Weights of a small transformer language model.
Training: a variant of Adam for these matrices, 123M tokens, 6780 steps.
Each number is 500 + 50 x the weight over its row's rms, rounded and kept within 0 to 999. Layers, rows and columns count from 0. Numbers have three digits each. The size before them is the row's rms in percent of the matrix's.

# layer 3 attention value, 64x64, rms 0.137, rows 0-63, columns 0-63
099:437437472496488471394506526533460587524525554504521536483508526593547528472590414515494532499527497566646562501478463461451415411497516472417527527493483540407506546519493575486493543564459430
079:517559492522554427427457530464520552430530531370478487522427497479522404489524537530511442541526638543508368490553471489540534586465467563426495485620496483468496534475481473515502504490472458
076:593402478520452536541535490436460524538515500550519435543490470328460526503504526467529493520420409494474541527511502433521523502539492423585488474503546485510454564601555476599465494547422524
103:427479427515471501571549520515439476544461553443505413447531517549380494570517599534542464443416478525450609543451545486485519471570436511598498489489542488507428546505510555565471518555449453
096:549630458465578466501457472548612403505464551417518512535527537543547527591497586503447499466501522497513476474505546567507579498436492554482471493553512555499572435494387451465542437452522521
109:587432538485503566435461488502391545508453484463549487401443545480500544454513388452553593453499494486541516518459507490386523508534513543449505620475511476510458568519531549551621491507502508
094:470557492521546445585549516474467382467448483519440469499476474448440452592511540524498362469500516386427519499508517522543494588497426492572510450564541411545482457468490541529494402491532501
088:442543522521433419505420529484456447500479528541523538555563528456523442479517570488436381496509575497452424484609515479582512497452471495574489462534438598462565451492505465487458390487482574
104:504537464468502552514505397453421478516446503591471510428584466548484509509489527440482472421439572453531498510564496400422631541497438584519523528476473591520470468554471443593512501531519517
098:465400538471418503392543510498542574476539560524471461587436537482406554526472565468507545581522476466521431514453438466462543499583582577519474453471462508492465484499493426426442512498420563
107:435396605505509403504460510478459539547466534498521514532546531483499498443583502514511561455463550633364481493518510486503461485490463535402464437524433447493521507603473487483495439528487588
103:489469460476534502465407453526551525479547435419551517590376553651535436479517473484482551524537496532508436476515473584531500439452545441483465584464534542437531447456448501414517467456493497
099:458594496464539380492477535575558487452547471497467587576495520576594562516550512575447470490550463439577460472467447590556440526459517480478514480492537517464558485411454526414540467489505441
107:469543438507561547544536506494458499511395554514425455504492440555461492519552500482490408414474570562475559521503483443391585528513415547588548481501510582475450534495501491600497481553539405
084:499439399474427544428505524473414542424543460511523501565469485465522506446557570514565623546512532497485528476535475497463408495469520549401462480531450563545538484654523451555490475502522522
110:559561499546546531478520497511506521522551472485490437384565470363497479441470434500555442540527465543484616519457495501518497543511517550497532532513493458539480552449492600607537635497556447
112:519580473456584400450540500504438509519548490506568506457494548499468429446535449569526429513483423433508501467520406530621465487444537456507577535523514479566530468470410548579492452481524602
102:596498489491464581568594437494453482471505538560426477451546515445484383536530489444544441537491318482463476513466512488464466561500449466530460511467483455542456519611461439533491479507516501
083:523397503467417549556556425448430497544496350507524509499504460593507519513487491472521550521447489434492545506515509417449457500560507446466512467493478480543474513629597527592465574536482537
094:529494511517532500568444516461491389408408487454508476539401519586449436585437637470486453503543500449522433500474543532520585537533493496498517561463527495537481440459462467373484523473477497
092:519528468523481390454334513532518408487533497435564483507572522602555475463494550536429437451545551550548482477535584517571423415498500476459490453493472510491565439479440501480483540462500478
087:464485582442469562511511379524540585594530381505509630504479447585568513464464367475433548537480501464468520487466457503483492470466508482465523530484433540504519442538527515490538487514577546
104:495522483436513424580471493550516497565504487503568496581532522541540428575488576556444468380412473526468529486512428534535493412482516474459460439463440596472561451491399501480491599540542496
104:566607470464488440463451508535411445458456516508539517435636545577531467482548584484493510425519459464638492489491544511494565512484503529476502525510476563511533406444387436482523500479519502
099:398498474458532431559520515524481556540479544516477511507613515499422518518556574621499506431380464556479548498500440499522465488497503589535521452592481447550513469547444585510409519560469509
121:427421524510494465525432433486494490510560454544462544605564459530561536350452521454401523533536540503554461499489535532545518597523543538543546462449530460485539446531428432430485416490502504
115:415483443516490462621547475568497524490482480446484552573544490490592487533536532519431424485511461479554450518502557527509411504495369464536451410479474478447482606522482526453496405549489421
082:413472506491609448504407510543588454449483485510505540619491475517515544533544455484455561446497578478552426498527493572501518495520535459582489488483548553424490462414470510465576380452441482
092:464532489459556490437481421491528525490508501473592513566453554662494496495506458471431590489500571498493445482505418539469550456485513532498529522466481528492497433490439390457558364467548572
099:555446504479554544505497465515476489535503463466550467501352527471530462440527384446480452534559475484408519495458498544523477510501446504540568596445526346528506460537482489541478396500590501
100:450430520490560480415529516528528485553422591540514471532489529423545508510573505487538544438476540600541459495604433425393512479447483627486476483548493579415502562442499475532462502504517489
091:514546524503427515593620432543519495543507381543463504473525565576521399534486519498509419531507482471439434492464501455495496567474465556495434498459491462550519465511565485544388584488581433
093:472566563520504481541606519494436517525533529538462519541480551435458450386501520484544351629506525502421499500509430494533518557489527461508463504451531574520509561486567466517363502494488524
086:565430559500468493510470498479504481543450483416553462514467478325434475493425412434531505538450458471454456519496537507517540534538497422557476440520486468537428567488494465540560447452490632
103:484516559536443524543468546415589393435505499512431481549484432582476460582429486434459429551564593489526498500460513512448519593526517412487527468504514625481497494433506502486548540484504430
099:514516451484561438448467473595551452485452529470535533556517514608574490571581450468462521369509508539620408496499486487427479463478493592483495497517487523379501476478443517489542485508507426
086:547559478474529501470520485501469391454448522526520397435538543601453391498497591475563494468528451488531583498447469517409581510500532424450510515412494615501477429445465477527494532490504454
085:402496402525563529505605499504570552585466531458568458554402438493461542599507523532528527479468548520410590511510516516502548455485453522541496550502590423445491508532546576508472463526444455
093:530607551473484453535527518561463490467528485538445537477561561571526467467546520508508403507565339423552504490376512539498513529477526495512506528452499537507535438385408459431488464510525485
097:400494519511440524547486461456494578539514412428486574480524526483487490527532480503501531556488476502439441498575571518617451519449488412491418523575498489521495531425495529381500390454553581
088:544386569508428521530453511525528369497460446535454501577527469404541516545462533440516566506473455517537430500524618507492478503509526442512398416508538565471508500470567470441506544425444498
135:458389583440448410497449506544488452570478503504441490551585488486412517562526529534495486451424434519483483505501487520511472503521563487420480381566446542518524453562437561472457596543434539
108:540400622457473393486472535506477389534415522493439462542465478575451581484520444477506509504526529471422510499422480539475487548571476471432565462436536556552494485574497443559558476533475546
114:418571449518543548565504585398598521485447575550447489577463417542456493567502546505507446493502634594408537494517453481455555546500454553542530480496518527489508474511559494497465522518547440
074:431458484537470404404359528507532484431537566491568475542492477549521482462483441525367445461535654554543496492514462494503462417550466482526521479451472522492514449492473469527492524493447443
122:501606472485524546481468585432635508410500510613427524544508446471491600565471526560521601494533608494465553486495452537482473497513550548493502500488546510530531465517590529469554561485532480
105:509504415550582473532451495564431548464477482545471541548529451452609525328486462512456495458514560558562525507547530527505437511499486514493520451430469493455507560565524501596567515505506388
099:463546472515502427583516504526519544498509540545506588482606512418616528497491602572437442473455459488533477480575522512574443494424448547527422467549460466498571509565494485414410469489502539
123:478467555487544447467501544495486516546447587465533531533520491484451486561615425521552530419429460662446590475534443501503440471427512477461547532582455524505523472564472600554497518511494519
105:442502394534434514526506505482494514489536530570477485453580444514441540524503446561458517465494537520499634521467483474502414486568485475588612463555470461552450474585558561578505463577500417
096:573440532477540563454432435466481452554527472435579404478404561550472406455519448435549523512522515557346510495536488512547531463531465469448494521452526471540487464462473472557546502463561580
126:567546437459535496475466427525487448503580434595481444562495509507582513497460583505487525454495504426486455480591493529562552462490529453457436437363539546477541410486502415477526583445506522
128:530544478574501528529478503480483429453487502544413529442541364502553616460418534491476451495546546460635513513531556477477533579496480497503512527452519625492498585490544468484560549483465439
103:553441525504463510511434474426420418518468507452505443433468453511421554511438513421513482499500558428479494524460619501495577547588418526504531576413571497575448505544490441506541453481439557
062:540520500524416468507381572463511555441525546392460453510451560436498455436451620551530445557502534555438451489499557457577451539478512548497472480541444583544530487488497518396518488472559524
117:455540413533554527529480411495464637499554490515580588502573509471572474406487491515458529460443496543600485491565505496518520445407543564588473561556486458440534510476458527472467422486513489
096:477507443506494575469517506506482512413563486587447459479601452526477477504554465513551561471545388505540613512411495514456470496526521449474514539402539492482468457476485539482501566525487326
093:459583570481584430517520540534567585568502463427537527457388547520516571422449503537496511546505602444492518485379488567521560544502575525439474533502539498535556508455525540486443486455562512
085:545542447505395468433424541443483460446598449534526454450560484564478447420454528519499554457564462511522603496425487524554511504545544403481538561443512587509535441429529552444539550484498481
120:541447557501542586506501378540465575530523476398576505437531537478556456422537487423525511503488481556478451525553550474475566471491441550426418552428485510434482581468408467487567499521478550
094:514584399527604583544476446484546570499561432509532459485466479503577463416408523478449452539538586511513517504548508476519564535493495575546538539430496504486524512417509463525498565482594395
081:494462485517479602525455424481412516545498399563482528404514496484549461463534432471482448398518459481496545514459559508478400564492443525551510617491519369503498529545498548483493431525564470
092:557436440498477596448498493472548432411530530591468408539476480520455484578499547479493525488509498551480548510531423500444507441573487472565544489434529613493457430554559462493470571514448385
097:481455504502522546473538523447400423497454513496486370462431539546367417490538523474571509475516493501505570525464484477434553512585501491569589549479565449528416461407488485537472486514477429